From a checkpoint of a small transformer trained on Wikipedia: 279M tokens, 4250 steps.
Each number is 128 + 32 x the weight over its row's rms, rounded and kept within 0 to 255. Layers, rows and columns count from 0. Numbers have three digits each. The size before them is the row's rms in percent of the matrix's.

# up: layer 10 MLP up, 512x128, rms 0.079, rows 319-343, columns 0-127
# down: layer 10 MLP down (transposed), 512x128, rms 0.0786, rows 319-342, columns 0-127
up319 084:154143109119118172067099144119134140115142144085080181157091148111173192108154176129120113183110125091130181130114141094132189136150113150154132195148147131100110140096117063160110119120140088189115131103160130121200123089043136105092104103129115108106122170093130139108063168092091128124139139111076148072100158138113171105114175133099116163147142180148111114096167064034124107124159
down319 095:162050141153092078074176141137098129130121107104126159098172193144096155087050124133117127092101102126130099138169115126107133122127158034112084099100085106139125140125113119168167095101120163053137159147073095125156075142149136110149152116140084133103182184094132157131172138197115099145104101169178160122142116140146093140072153144120085073133115138085118160149131096153146114157059
up320 098:128053161101136136049110133139149163102116096115103108131202123158115147116124132101144128120111123140106080167145159138123108141159097169146102114143135126144169017125134185138109081109136147160097131135154085190149213133132131086143122115118070125120138171193112113104170116116163135117164091133188160192138144186131115150124125164077126169130113150148138189141113088155156057077092
down320 081:082146166184050144122091083111107111151107091154144145159144157094180134156144118129086130173121134120080170125101123098111112117150184158198123152102153139151139201171108108167110193120107167083121135168108125118084104118102149103118105181164134131168088115071149110158149071090093167132095110131126161155107132130129119172111059086178154075090159110187113123071119165164093135090156
up321 094:095134076023084127038083135181100094161147103154158126114087069119145153120115184141092170133158139123094107124120034137144141116131150074125149111098097121193146093130066105123117167151119107108083154064099114176117081123132104149114153107148042163094165110115177145168112101144096117117124150157094153139124089148095157112167146148092094104112141131104148140153128096105155143136133
down321 088:169177139156112182158113142134171180186096131090165191128127176123090218108085120172133100108139169163151128164136185131134149184108208117080116138143088130115129149126184148110186109191192144127118144142149129117108178104067120104140107124113185096106133127206081111102159128167141069136135129111135158125143140125100126057169151118121130102162127148130131080146135155136146083133156
up322 095:110114117180170180198169169106124077136138197108169150144118144126148125126116156174145097139113086143106098141160092112129188134110142133156166196108097110086119176125135070106094153134121081149125105158172137076135108114118120135145152173114114134133122078096114086118099131146174175114176068115113036089181131095103147162127176146154123168123185087100085068119117151139077170170105
down322 083:142182173197117128161141157073184101156160114135132142135116111108142143207118122088092120141142136184119156106171147162106103107084114115120124142137137054107170150098144143245161165158089142133123158108107121175170152127145107072104092170142198183100130153076140098169130085098130110130086167170144103166114147143154168111104072115111142128122141113165170105162083139168131169151136
up323 102:095164159115143113064168141096055072117201174119148092097090109118121089079110180168063133069111130131146168180105183141100113150159101091216150116124154120089123135125112105071169115128125106103140119149154110120175160119145099128135097173133126142068149172086132149143154141134096114147132058175116084151148092169118111125121161132082131120142172165169186089120117084122109153144169
down323 113:137137085091130097074087135059133110119130094114182095097176143146079104114140048099173152131176124119108189159095115130124145121171148158189120112117151128144145132089115127112078115122130120123100144080098140101145120119082181144102142116151095144016087188114136176152160189095051167166154136131117127109170169142120124160153108138151080154165120169086103111173143128176138144089148
up324 089:137190100113100095131128126158120110114118145092071149109130127144160124110119120137091035164159169178117102101151078164183120069142117099096177176153102139175099125090179109109159127077132077101180131125080219121119072110106145098165151118076199163143096080084162114145139145157140156120191117061167166125151154154133139117153120124140125098140137140122142157184117152127081141158146
down324 096:189136182115097127098054116145156124111125089150098137163104123160125092163203111062152079155117106076125105098096142109117148091159136133127167170096140078072096106168132108179102086204179162087092136128206161074152189124099130061113143157117109093130120125089160139141113134097141138114078082152123111108136098125114144125122100117184149079106127131182097172105121094156139100158145
up325 112:076119133154120123067195176091143155134127170142086072113191186135077172161112124169101114074113149126099131080109175175146164081108089146086129146174113118154093094110164122111141129102079164138133159132074117171157100096156182162084094125114163168145162186131134151117151148122120082125175127148097173132175144142179125086097122101174145113067108093081161142109099089089148124100117
down325 114:160095096116134130147154137112136096107183119111059148123084150106193121100145160127143151133146088114166125169137129114142095109104136060143130188172156112145094131102058124176177138147151149116137135121098101127120100087154131089112127170115068068095117098154097129159110153150088094126100118210080180138183115106105146122040131149108117111131145118039158147160190097115184114180159
up326 112:102112135130187093140135174139113109128108177141119132158117133106131154073121140116075189144175094126124112092065122137155168143135124161148149202098115142133141144160130125118106084160059162147147158198096121083094174130101115074161141092093157176115180120207147136056157161088147138139134174175171144145116138104114089059190128097097122121114196096120097121169144172119119173110134
down326 113:113142109116110110160142070162161183109133123122151121149072137148152103153170143134186114135132157128085151111161118121103119110087150136092207092117098189099185133098071133141067123146158117107184133157147121147122067196099072126209104153107150086175121143118122064152111148120079177154134104113180111133106105170166132082098076119155126193121140097080191123144130172141134159129097
up327 109:116172085093139124148151094179119128173142121103185096153101120125076178156112130145074103182101197183099113087121157151130163166146120107155099153157140081143093184140098169162058122115089127145176189187147122163129102168122150155109113128144104087135165131135163134083131116128146120220074096134138080163099105093157094126126128112179134121162170097098072130129129164087113123077083
down327 103:098142135148121144083167144165148158133165082126095140187073113158154112074140162112136160101115133125143124159062076146159121135169119165131103141136126133096079116155105128139180123117085060088135085176125121107105090078101091119155095121086121219072127174073135116143064113092099122155158164155116184136142126129101141098180056165153160054127128121191106167127136142111157119122086
up328 103:113131156072103108111122141140127137151059110109143109160119181144140132144162181102092099060145174109120140111135107128098037153121122082224120138123119110140121141147132128149181124114148100153166109158141168158116116121141185102193090153167076141116079062106100136124131168099128155053157168139093143115162093134101115146152127069067103080159147115142135140094066214128131107111125
down328 101:086095139168168171171160115117157203112153171135140089108093137106094097096104119096066082162140094137124142147102126160167138133171134165113215156107091147098106122141134158150137151118070157165133167121060083106095151092110098124099068126112141069168154132128122080179080184115130069092190151137106150166076125108102115088104186150157100104129116145148101078116164107160154111122145
up329 092:136120138145127104105072111141120140166095123130161089140109106122164107131136107107092139198099142053166135038113093137109123102115118166082086101160103193151066137119153143113178141135124139105191159117141054162075120102165099108132121151150136130163105094128175172081150134128069098146159104170124143065213096107140171064121140096129128139159091153112136133204102125126115136169168
down329 085:138111138145096074118126090127111197172129095183163170104076125081118106143111081121100159109157116144083186113118106141140049144136157122123123153128154094126146136071085166132113176137113097100160145138166140122147192088104159087143124155179129122137119093162117150130104017059129104130076125124079119143064134144105150124126114110158121094109157166160138115083075106185133158192177
up330 122:118084128110131121126172137097147100114136101120103145067080146146108124133091143153206150069158118140090138101131128088126101076161138097134110176167144123162189154118172175127133168114105178158129138177152104133106092121138092165168122131169194141126118120080150148125132090157132142136137168152113060123124149090103202182141112096175154113117088164146207181071113114133175101055070
down330 109:125119098114150148134063153143139162116164125099115134158167136097143177095165143065178087087149128129136087125112124126181135155092109104083135185138160142125176083129137139080151134157052120175143099180090173169086118115091136129094093104133137195106137165091141189110113113093102065154153137222145150131119157146118122148138075143136132097096117091142073139182112106085068121183093
up331 087:159155124152106159176160116144139134142134130091133084155140151135018105119120113170129117149127161098141165125145151174130142111141092178146031094139099132153156166128147161153177095190111114069105154144112121118121133141171069099105176159127112138108130149123183115105099134172161105138182075140060145152071160110112171189177109150119133165159169171129131179173153075172146115103146
down331 097:174116187116110163081115159137135108107101120165161117160077164131175114071180114119110171120125082096106175111065144142096157093128129162118189098144172191166191143198131094133123131114172132103107101121158167105162170127110179150163080130153123108175084164125148183134145167138131171160169186082138133124108127076142109138144102137187117110120109125148135131104160101068159210137150
up332 108:102160150142100105150091160130070126120097173121127128125084094134120137113114148110158149123132136169167140106140109099132058143114160144162139123126144173115148162104038109153131154138211096123160151128199127057147072170144150128124084149123168171133102096053134136143120128159152119172124109119136157055067114117126119064198140137066194117116177153136096147156123148123072192128113
down332 105:170145140124177124073148065186200118088156126174094163084166155151144153136125098218141164215124084122081130154141135135120180151117120106087144143124147124113115120131155157145163139101143088171173151096143092144077155103109140101145146093131069122124155142159115129118086097094097128135069210156110055153073089131141163122126171167133129123140109155101151140074149151161108153089109
up333 100:135116153108125097095136119163094148159111109191193165115100058103102169089153135154128150124137158103123133109118164118178081216076104097157101128143174132142090145073121169108181111146142156125140122196103164139117133139146134133134095131168037110158140078141121130200126118104091144121098192065150136124068070148114102123125107131093126151123142094149064196138137109106161075115122
down333 088:138129169147074132160106087100094117156087130155121140176106114177132071125173132075140094192124150096095179093107138094085114140167144116103175121062128136152112131138160148207149133185092096130133149140154121112135118066138070095150071105134136098146100123072114099195176083132170186072135192097144107155105111102192095109159086146110159123092133167148127147115155107151098120118172
up334 113:048121147104080138172142165174193200064144074109135128118119178138169068113094128177123161118126110115110146152158132070146093095141119111094134134134096169175180178103111150155108123092129066149150130168129144079155102143144110065118128085148130135155104191180103112132148081141120140143124136118145128138090156146169198141134106145145175150131088084152087141100095067095144108194142
down334 109:136107093102158135147105158108087123161112094084100131133138129103132148142098081149108135116092183157133105075040161117155202117139123102111135149080056108185170162154144153180135177147140100146127119137120170114157132150086160152183091128155171157168125158108169144086071155096136183120141081093150127107072129177134075072142128171106105120104137139111125116152114210071151133162071
up335 093:123174135185127107132123131134069127050166207125078110085145136130175155156156130091118070155177137127155066132153109176147124104081121125117130141120128133135143186128103102102151102118134100121154106129157143130104137160178097098159190115120158130145128143131191193183125129145140130112177077096189183197162116184147125133121119082149168131140077125082080149098137062122080161166135
down335 088:142135179183085113126134084111141081132112108147175138112121101102066129189139161114150171147107118171121165134134096102143142096147128167118126161141117103132138170095110128177105147131137135114117183061133149111121115119081157127165082165177151206100159131105186080161177104021171147091078104138066100110124101134071142124132100160140164110099130168214103104118156165116153124141153
up336 103:090113080136210080144130131113089080168196077145128111058118149141165172106156158171135141095125110120114124122116152111232147094143090141147145157173093159128157124127113162161149109144131149115115184120148121172138109096147163136079113063122119165136177136139137130085176163114148123084113192114176092129060126122171109151122161143145100106091114174163053117076113136123090086107138
down336 111:163164123152152162074121126133152139061090173101110127173137068171122158109080073098141181152150192052089147137112136148122127080098128146111142135125099141082135089129137126123135105171132089215084157089108152105058096170176135085159200140091121098105148130101101174120153149162121156162123165141093146177130125134104152089131084135163172147125133063146151134079156173137149133137172
up337 099:107138115144123121154144073165110126146119110148116153135112108134134114139060111151155160100135090146113128111163091086207124111166159151174140160160117127129062082154120168136136052104121139114162072196076119140115107053181141139139204178170099088137127080099134135084100140089131108114088138166115088139086151198106105176138115170106077126139139202146137114113092110152142091065108
down337 103:093067172112129124094089148119125136096120157132104151078170155155189129098217115136095116153128142130142187145108166106046180112093096126164077074071121143129126111140156063077128123128159105118088181082151124117095148104124141116094083085119137187112169153175136135171106148157167149110169143121120127120142099159131133104178172108186107100127119079172114164133163111052119096163108
up338 092:213088153071103103121129162088116106120113123131079124166138177142074125126146138154110134103146146097168152113119113174096090091153124121137120130090097182103119153155116156085126167168119201108138127085094127093137160096064158080228137134114163095130164102134158126107092181106131119166123090159106107168125110151089175091092144088100120117124144194130188110176123110136170166118205
down338 091:106125149076126161146103064119089121111125114152125202080113121146145089103123152051173070147112167109116085149134092103121102126105204117121141187137155112149142146157149111218169155094078146115085151161098175145176154083122125154077090149138113142099147150114112153167113149142138121098175167123109137104134128166164113124130136207205138115162160167150123192164148119120130094165183
up339 102:174166089120156077084106155117132079125194146152117129079131094118127111162111141140088145118162102148082156192134175094107160142128072169156114103113159160138082112117140120089155147122136175137125137115156136047133143225119070055108059138123165157089143194071106099096111175147142118135145108139152135118114162100095152081147137081080086100144119141119146164151136147106133074161090
down339 103:119107096172140164140104172128195135124103112109088117122093152119155132121124151123111119107110111061121143108122146133138117115142166080119096098153161055191153104095069069117164169085165110090047091142093166189145098135216089137116153096120069133136119113182164125127129114100067063121167203111144137135138136130168099117142127149143106084103066141124105157105162094148163132180123
up340 108:127124164145132154149138122108174154166123062144130123170182157163097108122111156130107090123082108163126176093141058125100126165179097163170121152153062126182140070110157171093101065158141199177163129113148136165121181165154113115165141101124124115154079123157157140082203142206128155145131132150103144080136134103104167106134167065143125144116130117160204123100107142142146176158160
down340 093:107037146187065104182125098097191098122098079143143113120147137140121064158155132065130122132130123105116196079075098145117120088128078188146114151110152095112133128133072141161147137190083161069131119100114116106149114110073088067167117109140115103078094147109169092120159040074096116136110162143078112134142139094128123126125100087167113115067141123145129150115136130128098140151153
up341 108:169121157115101176115125120110126170147149071092057112173192171126175149134129181116079143128136142094129178141089125122118140144132069105141136183172153100132091149120111154132129058128099157120145107134112090112134136094091175149164143137112124145115145167073126158134090164196128129097155116121133125092163090109123145075119117100041144103152126217106113107216174093123190138092086
down341 124:069166130160093118154110176132114085146123146136124156137092120112056134144150109186186155095120169155175128112072128192076134167099152108076129094165159157077175174201184062110125067107147119112125139147143151135125118145120108157134140127127136154131123183098157208113075149168078147081125147109123163078170146100140142078114127170092172121097137121153127131093089078097115162113127
up342 095:117104130063118156114177087161102124166059131096111138171139114140153141081123114178099171103124119166146144119110073140126052164145185186094058130119108167117118112114197161109121090098161162114107098094093157144173091158119099060156120105167118118088102133113073079122126127168060180150166155080143117118125127114102142116104148182145127109124069191106107094111084082104130123141135
down342 099:156078133119133098131140127139114119097175103144136122052074162122110119078049101123136085131138116089116132175161170093073174164149061069137151176103132078121158108094120144139134142162118076179146167094125145075071168116152183137132115162077135194130151131103203111107119126106155138107070105118145089166125118156143118140167101122109119101148175046128102132162111152117145172079145
up343 092:156071150101154089173119160029118129095147150144094127139123129090113182134131164073133112101139128072115180148110055136133090143096116112172153114125143176164106199098054072167118146117048130145137087154145138150121132171121107137177093110171118093151156140173154181146145156162100159081129145160157127135131124161161100143086198092122177109179151124113146114109153135131138146074109